From a checkpoint of a small transformer trained on Wikipedia.
Size: MLP 512 squared ReLU, 2.88M parameters.
Architecture: untied embeddings, normalized queries and keys.
Each number is 128 + 32 x the weight over its row's rms, rounded and kept within 0 to 255. Layers, rows and columns count from 0. Numbers have three digits each. The size before them is the row's rms in percent of the matrix's.

# layer 2 MLP down (transposed), 512x128, rms 0.299, rows 300-354, columns 0-127
123:081168102116101124120148104123080091108089126072135164137118106146103165166164155153098109103143158165120143091125083097151240136162046126147168162136161144114117106178107115162141065142136121170120107118142145167185138151124147109148150076149108146090102153131143173110090106191247149161163074115135173106135113150119110119130161132122151137124156068084140146141139154177119088096125
110:069136112084146109096095194144173098138117195120120127103119081083095096134093102130174096113131154146114114151081135154112126181121163132083189154101080137113125166076091131134126137077018152131144127155102098116136176104124107112117182151104180058090092162154068102103124143128124108159066180148135139133150139124165179149165160145056102132161119128130165116106110093096103144096123
110:060115055151087136154117116149089160139139109067140146124117155141153172072131111139092124116110111175107123093102138131113176153151129145104182163105096134155124104092100158152167124065052122120094135143164120144122143161167119110104130085104088086121134123190100078147094170111057088108101039164116133149132138214097100173167118099189096128122110152124112132183119141139103150078087
114:151144095147135146056169103139126137174107123107174156090139093155105152156140124161147144101076160096135167066108152116129162077160144133154149131134151151108174117153150162162095191106100176113192150156106128069144073168110071145119092163154115176090119119126131116179133108167136153142153077088177060070175075149076155106115101143048126155092118146112118081140099087141131094132098
097:110152075173078124106102103130123109186141170159123080088105098128150149091142054119170151111139122101097160129199177111095095109126087140162077133114090150181157136147130113084142151136150092146166131136122106154092119134135069129121134140204077130137103185150187086155145152091104177122090140076121123074136115150100135076084175132116118113163117095111139123146109107099238080106105
089:109137112158166113079144145130128148064119147171183162136106114181137186135123143069157161131089143190109145143144188110190096105107086114161125144146155143166155107165197168149130154113067141079173142169188112073161108136091152103147121163141078102104079095152076135105083123119123122121153144138136118146161088176070112118142146135113174181139114138096136149053079144086071100115110
111:198132132118124132189133120098081138108156057133073137090087112112129160128170048107125105131085173138100139143154124153230142096164128139146114064105121115109126175118080140097131113127098157132074163101150153124187109196090143175128167165097150113090169189124168092129134108113094134093138106154100117120129139088110110148053182098166134131132113140142065102172140110138174144114105
038:077073074120127146092179141123115166160114114102142172146143166134189134140143203083127127154171106099105107154130105148142157093161198117139155161107099111081151146070147134186088104114091108135093146208178137129081152115154057149154150144128113097127146117177169129167143091129150089135060120146157127181149098180113106118185123092117159153121118123064161083146149097159072152123151
101:155093079073203132114086137133106124159154075149100120101116103131159190134148097129142120117138180139152131115106157107157083100143157141089140168143156132134102128205142119185129079023055110136110097116142124127094163128133173130120139153103048134117127171226133130077097116103105145133093139103105168086141144168120119164104175113125142110104179148098128100128145115147047150118164
026:136153120159162110137159100122132106203118162121091104111148159155111131086102151156136154138097141186088099113157149198110095108131166157118183109109134145163128191126145132132105158151206128127158188100198105161106108115103067097179136061136165116114124164119181124176088153104141104128144147151132128100103116126170147152090191125050124096146158091114108082069169116136143049170138
132:128108090065136135124145094134062138113137117159116137082161102195120124122117041135138123118116098119093075180096108091133155140170145110130142100139208124147128157098120153175095147114095143104093176162106105134141170187168112108101108143169115127106107170084122103204149185110119091155097170109171101145123129143148190186132114121092074138126132082169157138077126024117116129140143
056:083155105087139101164122082146172099098177199122172063132122126121113132107149145149131169129118175097120152103146174136144099117155195096145143073128100114091068087096142143135189139115095165106140150162116104134155133163163120175110167128148133128164064146186129108152084146117107083106136185136084144099086127112071191129076081076093143114126103107121151069154123121131144056126061
074:135133132151046162144102108182160141061208123146130127140149106143098160171194160172102073175145108106081178177158105083147083109141124111090125133127128155048131108122163159081125119104132138144092082110142142124143155125136082124134142153155146143120100151111150112170193072156089088170079137119123166130138127108077098099135133129130188112168126110116165133110094116136156158024159
119:147102131044129107140163161168119099121133100081155150101142174230116068121131163125150107107108185115113146172163161123158103129116167143095122210152090147044096134127106144113166142115103098054063127143131159151092117104082182142194150146112120161126133133179153122147152155158124154122136085178138101091122120104100183124149112099096186135133117150088097092071120100121155103126132
100:124154110073168119180072078144132084183158153093095152092066176093106103188077109106129118095155111149143163099175136122129173119188165149142153154149154107080121120163120149126156156082103139138174160166084159142100178129133088150123042137153133153134121183144168099106097088075094198158121092105134110100161162155132125171072129148106144102119126130156105125061114096118133130130186
081:063118171144115131123098145185141134163121102146108176147072088127108076146125106157090144178121171116094084176111153131137078076089085125133114160138100138150157101158132109161193134115089126156130127130112123173157159181096163083127138118113099123077166177151054140140103140129137097071122088148100060190125136168155175162115139205168105159125072156121123143158105139201159097111108
114:133179109149150136105148178116099125142115152089134145135159126094222112123148101134118140152167148117061109088159125100139221107158152121092182105148111141111094156176077252092140127129061153136116142134099132060127152142107112155148130112133074153156103142153139108121114102098097144101135142165121157205169102121117100183053138089115111144119098150129089107141090145083117128083114
053:075065194118149102112099100134081084150136094142163122132145149106153187056115086125105110121126133142133129079123139172120120087150128070132151113103110127150109131129090100126127082159113080150135119098041123128165114111099097081097157125074201106085139112137102045128124095191136104138081163084133111087138101122082151121133116163132152149082092089160089188091162111183154113113077
121:146140113101116168112165156079101101107080146147139170082136094121088134119149068154131125114163143105121151148117163116076154071118162177084215172119171153139117121176177162142133105142158159133098156190089133130164127068098171148150178072114157089151128100114053091130139095159125117133119161166102155139130167204113178151101127128151148087127060098180114151168147103130128162158078
044:174080081117108115156123172111137084084198117084130178123088156077142079142127142157116118144134131134186157138115189138137134097149132125129098125148130130077084173104160107121154179050096108075089172085140156096170162165122122158161186164124155146158146139112119119153136149130119146186111122119135166106148158166115148171123122153138109152141205131206123064117137106174121113219163
119:149160101170134079134169096145084127185141119138107102120132169104128109120109081099164183160115130085200152097127149154128113068120132092131161181151160174141114119131138118157120120048146146077144073142117146119101107149064136102135177095157117127096128171177131123108089124108121161133152133083128164068110086134071101159183162098089106113115109063148080131096212171169086156165101
111:100098134171101079134115129162129147153168150116151124133031130110113104073159065128080126166085148092141217197161094154081139138111109148154128130104147138090054125151094092179132155095123109083099102107122059123129116128085107179112096126102112132172113181129138123093084185110160100188126132115133182121166145103116109160102143143098155163166124208076116099112155138143119121140115
114:107129120168145066109112110120136150166124139120148127108110157159176144133136143124115194157126163194187174171129181155136159123173111177180095125111111139159115105105180181155122084099067111159125156119133103101189130102162125093122181118081116113080089090099147166135098127170116182207115141179142082125152082149121152175127159159145155157112149108119154102157144164184049141128070
142:161188130131109083133147105094140096110148082105107122072122110066088100146081077157147144150149123105112156154129209123123089129199134120128153110068121146142125144157087109116162117144161170134073118082120161174145096119129132094134044144132164193118072146147103112112090110098154158128113168150031124179108160114124126173125131158116210109105187088117090134118122127157167116147090
121:105163109109141129098125149110113067149149174060129126130180105149090127164136116127104131178069118112084111102099081104119148123114154168130201110099123176137105133154136086138112174113151090130102113210128100203160097132156079169157133116056147171101100137113167143113067117159106163200106085102105110136127085129128128218120122100122149189114135105158125134097113144200111151077151
108:135121117133084127170166122057116106097129089078173108147102132153136182131134137190108113113108132120132082190116143101177184139186159104089164183171142122120134120111161144150076156125124133133187133132140123119186091089174141141126130084127109132189128070122093141159080133126185172085143101097135161134148070116102124071171134024129129147118178176127128096100176075138132111137093
117:091140089140133127109113149156107130126158156073135143128154081185118083123120089104172130098145164129159210162140152064102119133159166123113144101120101174115082138134158122187103163082151153117090173172113168128098208155143168167131103126072106119175153096080076141142181165114164134101123082070194135124102138138128183171111156079137107128132108083146160127175145186121102095131074
111:140112129120142144147146096125099190106136134108135132149184139150060072143120087126171174084096164177159129165129183061108098178135160167137077117120115107133149149169184114108150134107088143140148161082169159089104106092133162129163163085164110131126168157172144081170118170026161165149096058127109080127104087113205153115113126122114192152131130106167116150127141147106115123124090
125:144124221148178109148173144109122160114162124096080200093167165160159140167187133096196076132161177029119134109120106122134125083123156126071094086096110158145142174074142144125084136078153122162156115090093165121110140093127142162195153165117166110139127134139115094144126126091103077122118158162127119126090105088134129057105148131115081175141129179145171142107120130144135147088116
079:199110100091089112087138155138112080166113194120137112137096161124095110096088062132159084099110067124082159183141116135133181131158109133142201087175118161167147121135080115170109112093184117156128141110153097053154143133097067104086112079127158130155203108131095105107111154090184133110085109125137112127129129115109139139063082122112150146185158135158106149131059150120137140174148
145:091149139099085123139119166124107080165126119100160133051114107121164075180116100149094121082104114177139131119121199095073093169109166148097132127116149127138160098147163112138074097109111153119076073130130164140116146104110082153125136190133171091105133192205129173160076155118081160142104160181175133130127080174087195118088139136069180111119172132143150118107094129098096104110118
117:112189169079118137182137161163102163146157137147104099079129155123075187169136099117194123161133091160183154138148131099161151070080084098120142131113110118117197078131167155168125133071155153096127113166103161194103121120199081186101107142117103088166104073130133146181173199142107183146119096128130139156139152133080123152131114128138122176130123117099097157111139161100131086096163
058:140125094136147124138130151127138170122068113158121085130052067157104166147171141128110130117136139180161131077087156115141131093169083094061104195118098089110070105110210121173134156137092126169120090126111167113213105168112108131096085056183090189146150117169142119124163146084123070075155114133146102134171130124151154126154143091127113109137149143087116195122154103144113148120155
112:133123107134135120128121129115128124128159102123111113154114088158134093169120103138198129131148137155081097161102074105118201079093176139071172102114092126118197145182118093177084118155136085086075099150159080116102162158173127092090171116134126147103138136080073096130100101109088150117170183148150063094135118125062161048106099115159154115129120162129146148152124113157098098063058
124:098111094163104137115158100123136113167101095053162108077128092097123140138083130122120078132114103098118129083143102116072103107147163157085122130102131165204159128153140150183142129148157082102130103108074070143160090129166100141169182111158074146152139102194104107156154111134111154101139082158141136179108190051125119070134068085075134161148135085101139040125127102121133109144157
113:157107087101118127099139092127124102166141115164088160115100126122081149160100159132152102130156141163075123144146152165135131094200178102134140138125181144186101162105151139098093074098182170162139144200091113126110105098154095133111116037103151141180121096046094132094115127109070110176134150185071115156171166159079145136069159158138157172131074176135138116129120104079122109124125
074:059160038100154137141172076189106129145139136173117104130108157115134137204136095176091118103133101122118100117125151103148124130139147127122130127165163121160109080098101157218112198124128098123127148099136134143084101125114105191131142147177159117146138169130102102123063167147085161154151189113140145135139136074191101078099107136170106208108111114152102173171167133150128134154066
106:071146090092098119182182092134092086127110069115149146114126143182132164127152159127091128106119086076071079092144146110113142140174142124119162143175131121101132083094140139069154147075137133119169095073141108108153140092149134084152100113114092104146037132199134168066099157131183149102157114169100115116079133118148123100185169144150176118152156157102084087106107099081085153092141
054:072140134183157084144104112164098098110096148146162136140172110122146156163144099088124165164188047103101192122192118156095095107128132145118127132107108173127105120086088098188146119163151091124150171137141118058105141100150070137119106067089174045102133139147075087088124123135143112103106109136127159142083095118141090125159119159121143173140088052061119167113167110096150146143106
101:062070142143131163156144100138135177154118097117178131173059119146168114092133093119107193159112099117100180154187166174103108098110117081131153144128101139106117122126108145152100137047147122152157133149095107085064185140125163103132095119086134154149101180145103116110108144143139101060084135138074175092221111145121132146113133109141113098184087181104122136085114152162137138058111
116:111117092140112084153181132139112142110115154064171123116066140106102137106108143175115127101091162082070094122177165125123143120144119099049097151098148161098107176095103117089147118121120144115083128137105230087153109192198116102198174128113120117121153124103074139136146134187152119142127139126091137118173050102137127098175135174127141133080123076135088148077071155099100144127135
058:083111097088129095133098093095114102127131158142150123091126143150106181103087133153178146119167189114100176148155087093073082123107057182190157094102139089126088148141119131125117098118096171154156152143136062147127088142174139149143164161199135120090112087103104117122100110161206128117144106103142105104131107119174109056111200091106148125096124114118132093167145125182057154071123
114:041179196158103150125131075145088127164141132165124111065119107108123081159087085186150145124116090177136117068062142153094138142098126132141108113081113111136162180109158098124106133159100132102121124120064084121095077161101136153152148130112067112122122107128138135079120149148084133152087113157147179119174156136138189079157138079100130149093101066123169090123125084209135119161144
051:123105188114138073093177113143157089104113108143129161081163152187097100110144076137136150170089114191158133165206172125109164057104151168091117171136120109104124145088146135115120173110109122143208091153129109111125133198092127158153119128168160156170115133084166117086156132136122113140133183166106133187167137089199135191077109091158156118125084128139108162129122093155172128097132
131:174158110102159167171148126116132160124121138111091118138136108160057122140120105163142186111147114164160096132139125141154137175086142090225065164177187109079082138120109059118161109161138164077129149100132154121114112121144035097120209161164101076113126146145147172095097092151141181063140130094147141145095127071141124111174114118127157161134159109105123144090101090142147150099161
110:072171101087121128126106136128089079134130124112095116163140141122094129128086103103150149130144084204154097131092130140096115086132177107169180167103201133176132081121103126120074153083146097128063106166079083118160125141213106132128139152130121099087082154193159144101039177118126098142093112142119149119089150187106109120174104107104105176180123167106103123151174110134122085119093
125:055124106140166147191111113100101119152115099151107152058123105167131106129149091092120186084115079155160100114073110127093151083147140103123143093133066133120104106205186125181136134039125158145115119147073084149117117110096152130143091146076112098128079169135099124091104145123207136190129126098181156133147103129094124129112146070146115115133167136130162075129195077142110127118100
124:123071119126145148144087069159138126178137129141108081087058173133097129071108157150077127144095139139094163078106059206150116117116090124098085099095150152177127152147120156152165120099103070122112087109111123133202164117077102113132140142083122114085088148156117093184133110056059145117152156121142150114177133104148138108176179077122124093087130147152095139144166093098114144160167
113:105179096075112141139143184122095147166087113163068185146152132148152174127117179142173084103142128089131127088142082150112132133106175090116194141150142135151135109130183114117190173182143077175087137129081115117127125114097100141140201097178143139101166098124161120054079139087110083095148120187143135135148065152127130098116145154102154157100103082200129126111180149153123108127174
106:128147152161130125119139104180099097196082174155145106101085149151130175163118131139133127045132172063106128121069076094091136081110177049109160114097110132159148168121137140201127149106128161095126104151125121116115145114123159116104147170084122158174089111161104131140152225091087122127139130129113100135159192133116130123094144194115144115142100205155182134178093100144165097122139
100:045108108093091132136116099064104100126142172121112143179131089129124150150091126173113122115144147132120133067121056142124169184112162152182121190092123112117129075140176149180119190103108140112124155127188156162167114084113155190175165071145103152102103110149140138119123089143201179153134136111137126118132141127150126152136145154091142142118154020131151122088127132195165150122178
044:148075088136148131153178152106157138123110095102141148160114168120116124134110051088087206127211080133151132114110159127137143126176110129162139133098127143123158108152133130130088147117109056148137147151046132166120150114132161186138142144143162143079147094090190073124124164154135121170156126098120146096066163072084081157103124071150081136132077124135221158152093107147161144136156
117:109133123089122140083134136162107142171107127127098059100107141144132136143158093077052148157089117068149148089110133104049149148101132178181118127149166155138134168107170156110113153097117179176121077141115137102092158161122129090163155112117101119061124138127159066140156107122086122146096147123180151177148104139114115099044158162131113134110052146132054185141104180131174108087161
103:098106114086115047174153114158087132204098173159049119084118139106095122091031126111132164144102126137135128170124112068099148162138129102119188160095138129107113169116114163164115170115118141126152164121157117143167171124107101102156137122112093109109124101099149114170167152166095132154108128164120141136147135159143192151094210106083028155168156152143115129099096159144123129182153
105:120163136069156155122149139140101115127130112123105106121147103106115081123227106162164113156156123114124149117148136119093069119245151153079144104176102149145155148164140184028096123108100096116123141148060126101125132080148107133132147119114111117111150153136135146162139177173116113146168098127166177075154137162112185105076174144097072128192154086086096115116127157130135140087161
# layer 2 MLP up, 512x128, rms 0.298, rows 301-354, columns 0-127
072:171099197103159139164102170112140117084123127128129172197144173125145110118156145112104165134110130081104161090136118095172131082133163119130130161099134139104127191130107085073149179124173068168142121189139149151147171146067157164117109089122123116166162106116118134106128066081049098062097117089098104077153070156168156091149117146087102139164137114164090114124182147115175137120177
104:114140109074142106151183079057099125129154134139156162053149146205141165073119095177115124126128108146110094137091125141182104165145145112103097117136146099095131168155112069103164155151120123189132136105149111139174196132081135181161137124158135111169171126124139147072171097148144178130110135070132089131078138054147160155152150095135130063085125124120113081208150162098116115119109
109:084125166162143091147130151134164096177216097162114068182100134131123168150114172126042097171121153161092113130175130142149161177161094172117117130146153124140127084123122144164093128141136078085123114123081145142096118106118130119107064110115129148175064115091168201102124169103105125133144118149058174102089157129116133196136079169099088095114137169089077136106156111097109115167111
061:127131174100074145151111198134114131061161099164132160156101159097178139072154129150147099112093096171153086136107115115147120155094147080156077185141133145091090104150180110119172129136130094149127097118123108173097148115126093125126103152087181138079158161165181131134055078140075168092140142092117123076098113068140159112154130099151083207115146130180138147183115185095112152138101
088:150140098166132127131130114085165149155118138147117081152118101108157133131159141135111144186131140154160119040164143131132141118153155169134152055072185107111108079161143090120118134181134140108102090146105115153161148194138148109115103176137120115120144099117154137072170137151138078139134158152148059170135197116119150090086102114157034067101156179086102133204127076120094068102125
096:149139141093122131119092100103105119069125102165146098135133085117177125124106118118082149096143139167139126082124116178170120172161087179159179039179231124129135092138103084147169185119070097111060121144110116090129098150100138164105076100098102178114165150127141098109133116117083099113138136150154139092161123082146092139134130111121115060095128093103079170170180153131114191131098
044:193148159111076084081103147118165069115140113123091158156158139136102102131116071152114122158147121180151165076114126148115098141108102121155065136163122114096064164118155076131147167181163071108209119150134110071107147098135167120156138166180111155166101130145143110117176128144130122173125109100091148082119095083181124138093073087114127145147088131138104158127188121074201074138157
090:227136154145108130116107182154125108133120101152058190157116132164136120052104096172086086117153133172077135110105132158124136137162149138112138118090135079050144118173137143178155176083141111095173156121126085093170067102062182125132113171180164182137125158139165171118115161126134146130130100077131141082171145129136118108055116098126139119105169164113125120137123150137115196121121
033:125119110078088135162116130138191090080146139146124125149127121130096127084182134140122123156114193112120092132088096141179110139147142102104113129190090188164130146195115180079145136154111100146122095074135126121121104152074144129109084137211122129178084084146140124112101143085176173088211128134086191140096075139149100129115129173133165167104101161147074165162132110183112188153131
133:139077137136135097117125104110149109127148100164168157163150147156132060146060164082145106112120103079099111094118105113121114143148148176115106109102042118107107122099211131126084066184152088041133101154193182063138145111158195097131109127149148110118090179072139141143079116154115099156143128180150131088108104063128147110136103132108175177102111124123098158141153163131145096142130
048:160112151100087146132136110127112150084108133153079118153215146092121127129111099117137074198166047212132129173118142152166171164174139142163066076158172134156124155162133136121115142134123099117135100113152118131118136056133184111163085101098114154157183147090103103079178128086059153092103126110155131065111134134148084116093146184138138115109108095154080122165118159154142072137128
050:081144121112130145127062160132099109122101111136143158106127169116132141109199131119140121145085164119082180119073107114186183147096114133135066109148159135151188205104163144139170148147137108159164139132173132154051150064114210156123110087170168135129144104118146144089075120148148183130130148112108155093079139154119053181097183134149081169055148127114132129137104154115130147107116
109:131139067139112197176106158076153133137163075150121163161140177106108153097127162115096119148213059143146078142159181127168149195085061157108133118169151150121158150140104213103159095132176117162156159110100067178113098101163130080138121063092160139149153125148088129135122103130159162108125148176152166105137115121146081119112142119129099141127064129122095104145091105103104156144165
113:152172141153072177074191081131163154136109137147177171173144117145077100102133058149101228157132138189116115126096143128108165137131077124112112138150077127152071210143131141137117119126142161111138121090148100128112150105141198146105112131135101091136125097104131172111134134133075129106129123162045073123086104152123105128185103183141110095134124120071111199114115121098127137082094
074:170111115060117160146087081064101170095144088102140194091171126107166145151137120115113116205097147161121128116135102141141124058145080109085146095105078074143134185128117179142183068098173129110120120118107154109099099110141152105124069119168082130144090126141128115116127106127091147128155080134122109080171117166164113196161142182138153131099154140163187089121114090110201087127153
124:115213126068112050147161125092167108120128141115104109132113105218158121095150097120191153167074121140118117086118164129071085127130156183167161154180119112138142098136170093101130158102160106124133104075141122107118121186165184113159097105134085089150163082125085109113112111135162093138147170113098122127139103155079083080119126090131139129060169170122124158113186130176151150166092
034:160164098200150140097149136097155151085097122106143147199181139178136140184185169156125099164109093132132113129150110187168135139105142125085141159169180145118159107162120083086159111131122159128086118088172132140090181111114145129136084110154158137107101129168168150139149112131186118093110116147075079117151127122131097077131103169130100065109202133134088166063156215090131173134147
118:114143146104056147112175137128162066143163162147130099172142144134132105140096195154087076172171123190141115161123056084120125171105148137122145105118073086143058159074131111063135100082167108160156133100087068119153149122162115133162143077132140107163134170086165131090118169096181173129103091113126155116114144131151115134100067146168082142095155136135178132127143108089172076167128
039:137134156138132062133043135137200133123080112120184083215126162170154135127118169100185137133111129118105080128125100115170148124117146108155160124143067174111168108134106153128180122125196188167153085136134127111116136093082144109085065107177148164157146099174114129112167169110128120128166137089133129105172099188148068102107127082161114184153110128167115163138162126097119166115172
110:178125152090081179048099141162078114085105118090172151117121132096179094125114142126143125091129182138116111153113135178117065075107092175161174131163133128128184125136161089145105129090088143103119108166175096087155114054172184157111112152154142107091134155105089094126109111121131112128104145099201160123096085101161093084153094156147050115082132130138116110177124141092146188161117
120:177123112107095134151113069120123182138158154132129148150153155107110130071167107102122142062124051146120154141076056177122156201123104164064159130186144117074189119141129166123131115172160141055179153102109073137168155114108119121128140118160133117195128103086103181126159139140074086165164093116105090156159143161132132072146116147126104103116140153174102137142129166082159080126124
086:147064153168135072121111108094108149084127109118164218170131116121120078135113171134123180132155091146123141176153142154164159119116101154105115125125147156123108087163115108184145142138124099173144082120156180074144067118080100105119140113052130155048124120124151184112114146133109174085122112142192141099116114148114100118118049086176121150085095108083086073167057125109144134114124
144:109121122062121115121146096122104118175132141132137180113176117142159055156121209146150087173091174118136165137134115160116155141126090138155119129157128157130107095104169087063116138098205077153132161076173156187076124096121144084117176139149140087069112137125156173183120106130164144113140114116147120066142129139134138086100120129105092247122163120125168153135160150103149152086160
114:124151093115103104158130159164150110165066054182117124101171151121162099123100116137116128158083144138141144091096133149139144144115088171096127137138068116163102125140127084179083112146191191117126090069118172053138172159138099155141119109184126112139068117096149194108148129163115158118087074173152123104101147154108124099126083113067136162132089154094130101110122138121150015150147
104:124125124121111180135109130203126149113136174183170167130103114131087122060150167130180137144184104157178104106105102155057114150134163140107100127145086145066125135095106127095182102115109123165196144116109114144115134090181145138166123107122116169172149067179115159065180158138158121134116055160136086144143120105106116105109066064101149141122191169101084077164123108127103135164115
111:211133037076109120186124094102112166078075116095144150137158164142118106154153174108102180107153136142165108129104146128138107115157066196111184104158180115164159086105126149132122190111146073126156144131087102132143125125117171148197132136079135133174163199152106091135179199110122074165132153085128166091110129107139137122168086096122153129125120134108143116151068119131129158138140
115:108143115147141119132099108164136115089130072179158169176097163157158148204127172109149092133143054143146123130150150163094125107097110105102167134111164137066171107172102134113184140100155055171137143139108111074067136067103148165057133149069106148103126102099103115081138122179140150085123155108136075112122107120127177089126088099090123141120078146151116088136189183133083138157172
115:136066079111109129094179153119135147097159129132172194156111075116128175115163132130105162139155171130099134084058125132175096176120151108132150112126118125122116095175115109126132110128144087114157082151124108078087129058069079101125171119162100144137094073146153182094145120167129074160114198139071185158152112157093109159157120112169218121127095103102104149148094093102152179153129
069:114118115150143086143076182138135116110108052155118208126105116116163129076054150147101164131131074199148123120093162130085043090076121150137122168116171123123167152161115113126162106131133174147119060102134103144110155106095165144133125139132161105115111174096172134159136144162114130159110151098108141174127144084103132044143144103109085120153058066102127057149090120086112112113134
136:147113157167102086181133161091121129091157105112133158143156138143152097160112087104073108104171098194118151185138107124063126197113183122154159162155185139148171105110145132088086178195137109164132165075125158141156136091104135156158137176137187137156125090108054149104139191129136122154128184049155100112113109097136110127117118143132108057161121174132130078135158176105111094137141
097:136131165070145165158019075115166091147102095154116113210173177098128185116128155211134171138142164140142120127107123152095103165153078143129156110158162133161103107133115096076148135093132131110071149112119087144130173136137147155165144101146108153141111139143213135099161105141169140146098137119134077117111175181146100127110109073162121182121118140194144105096132166107194122109140
042:136108098069147160121139114145179129066094125161166167087115190120178113164144137065146132152131151085124114139132160143179117147052085144108069090176147138080174167146136155137105130125149098140117098109140153120187119092112162184116118151107146080139107115116162162104121088130116143146158136086085142081089086093138131129078110177084132148097111175185217107148113180099146112181081
112:104087156157079147071188102176132126089147113161128111080133093135105144125151097079135146159147142103120106065105141092131147172136156079166150089108154159112114129140088144192067190154150173168138115139186151120119085058125050111141127062166141118115102122122159172115173102103131090158151118111155101087098165108105119070150086132049128152112121122165090115135121129134079143191107
120:133094154116115088143124139138157143147133155146131104145139145134139121198083133096156159171113083171084185076153074103173120138129113097111152132139143119172066222059136143119111150174151160083101162089157138101111102167052159170114152183161168116211092115113105147108085157134099094069110123114172117163137076121122135099144118139134150092134104091133136150177113091119174084076143
124:194129113129119145102127132119096099085073132128181100146156139118082131050171129124095105100129159145090103125114159143113144142133135094125174036099136121129187131107132139081095130112153142143101126169089101139110102115175140144199101091142090111097114130079145142140184088107130067092113170137163106125105123094099104144163170180122132181087169163064106105062144148188161131187068
042:188069094086162118121144203107177153120099106139161166180176128115122114078191128130167140129162094156108129159074148112155080197133100157124123107135119136112112115194144180113154093166170137079211138082090121109142171099121150087140100090149106068132160099196098146130176155126138115103142140131114107106114161180124117079131079130131124117104123114126093138179095204119177129122125
115:110121134109154040095098107116146093147155126104192172165123119182122178063131110140187149190116140105119176070113172167086084121107172118139079102102092130145140117141131073104121145167199121120079140127117077145150097128122156114199090114134109036144106048123095155125115105093109109120144116141130156121124077180095093109160150148182102105111165155109113148123157094128150144147109
035:121115097091114145130171151132149126074170162161114113127145186166126120061149165104137117172119195179170047147124108143181137155137118136126104183096123111139166145076113171139111125097148132192142076125116098082124134137112138167118092170180123078116151139147082155136084109111069120095148116101126098094123154132146075018146123137126079109103179163115145138137117206090121081144151
106:172183131100138071090188129121117134131120078107141176116122126248081127067159134126119153138150143150084098123101172146154133192136096119122126115126097157103160093168139124090158145131171146185155146090167087106194088122070118110158139161072202171144089119125108169116152079090140117087164125088131159140096140118133118141078128127129136141124151145190076109111095112085150130120081
128:104145098131089144088138112162120119132147159110168101124136135059113184135170152168122156131182129143181119059083115132131131113116092154139080120150141076122158092067099106125104144115120087204130205164116138094138122104141142135149093108151103139110146163098052137110152089066171150135153084166133191085091134133142101095088134083069135118159138178150107186113110114184054169148133
045:158128098082120174134148142169153106116097075105096096111148180091137067081104122069163105171123130139131137133102122131152139124116108125178106148081146152096124063106106177164092219167165099056152110175068129123063147159085092064097151141171176116149137132111163087125077095113069160094113177114099090134112146095143163152124128105110082138128116167140203106129122120119139116117135
124:168133135148135121160130102093103115109162099092104102177162110129100127154079112152113194082075143189087141157155111181132176129171141110153131109163198110168166104114116110094148122121175076123119110181115127078116139134113101115159138125088150080168108133137090131113162169127084156106188143157059136069149148124070124098168093186103111126076144158110131105087132149053142108071195
041:201112138130116166154167188104177149119174151154142100132176133109170083157131119071099094185158111102124124077088103141081100145131077108196099123149109095105152129145062085122114154145134132136190169129179163136081105169107119107108158110092154092158140095133125127063128103082166123140113156115124099179085097146126136124104088167160079090098154183138112096169160091102142078091184
136:057062117177111132161113151137158156119050135137183128138121130118163121150088099103107132107113109141089207116098097160128155124095078131149173103160055110179152115123076128134126151157149209129167137152132192113174108162174168201118099112149186090180115105095095080156156177169120167128091118174177134134117127132136152111117105147148147139056133134124153127135126106138125108183117
106:142195140120094130150156135115105113029090101109161107138100104129172152159123127115135129161112057110180146094144147131110142154099160086117144160142106199165124164132092159077147063107159115149086147136140144106119224108059115113120137158098168180129149123151116176147133150137082117202112158126094133096110182132090103130136096148137069165129068172140159118194147104157126165155118
119:132134159102146218075101150141125134151144114143162107152106084105139092141093075146129097165074127143171096130109099184180134063100074080179127178138061148108137100156126071083115109159085091079157109180158166122109152112162116151125172142153203129150130150148149118085131147157140166159136115157090127132138107101102144110185099145103131144135125096115083073207128125072124164134168
131:123123200141154119161056076163168101095190111154113157144101117141155052076121113127150103151126154199130092075127142119160172103079105150139114114137167109142131227065160145111101128121124171162103112150130132172134066108144197170150120122130120133139156114160117149102103094129095123105159113134150116189128088154108113147103175156165146085133088063114107090088151115103091171083122
097:144097067113111126134155145102057074064138089134107126106162190155141153160139169150171129135089116142141076113128112169122129133118135151129159096194089117119119059179142110149168154187159154113113059132133109104103120138115081167139112129156135098082120120127177219035131128104078106141140155140101103130099109158119073060131076123122101144091094115195148140123124139170122085140131
136:169163154121149118055152192069147101094172113117135139176145142149132088170120097100144100129157167146181139126145126115106151114147089153176113163109107168129143084110145136045173088086185094201134143145080139142151125123149121147174097124134114140142094122144121115116111092104130139111174154122099178103112149120115089207137037145114096126188101131127144029089130129100132105183156
118:174135136172096143118144091115123154116145134111128090102096127134101169098113145092087147146119086109161177130081119096124158136126095157049098171114129119127153188077081101118100116057177068153145124073148074139144119129103088107170107169170128116181155073180129180064128048121123070072116092096152133149152107114116080113137122109171150113106149138159139114134050134145090080154113
036:133183160117176140092061126129156131155127138120118167143163113111085123073168087171167117160140116185110155160116137170145105130068097146140138169161128126152115112112147151184141102123184156175177152124167169141133094082143126084062104092154156147148097141170141124143105143100112090117214137079077149113113058047118113110134138142113117142039112147179131149127125148134167139177076
112:074160208119094151163119185185084165115074120134158126118097118139129157060156125118107178146119157174157065151175131120150071151075111127136104161090159138103064158134110111102123100168134135141121099130136113132119101113124178172114134117164151147103039085061192140094097094112178127068151154120084132154134149082090125138151125103156118114146140105130135166139053107132149149097173
099:073075213178127150184144181096084118119126096125137154150193157117139130113100108151149134184124123123089138173127129170131110055139092183132149080113142110109091100150183107076145176171139135123117138171162114177103106144122098138124141100110125142213138147045157139130223104145133130115136154122103162140115114132141190128169175097093086080127116095157116108107136169102148139106138
107:152184149187078142084176098083116122099129185129150125094138160147109162180158105087149141198114113123105160133137091140169075193178158110084128137123138173158107159083109139155119179127098086115160116103142132137113109149098148159118091236143111164181124088125137166169135128136128056119152137173147154138132175155148152090077106152108183105128146163153137118184128096192156127138148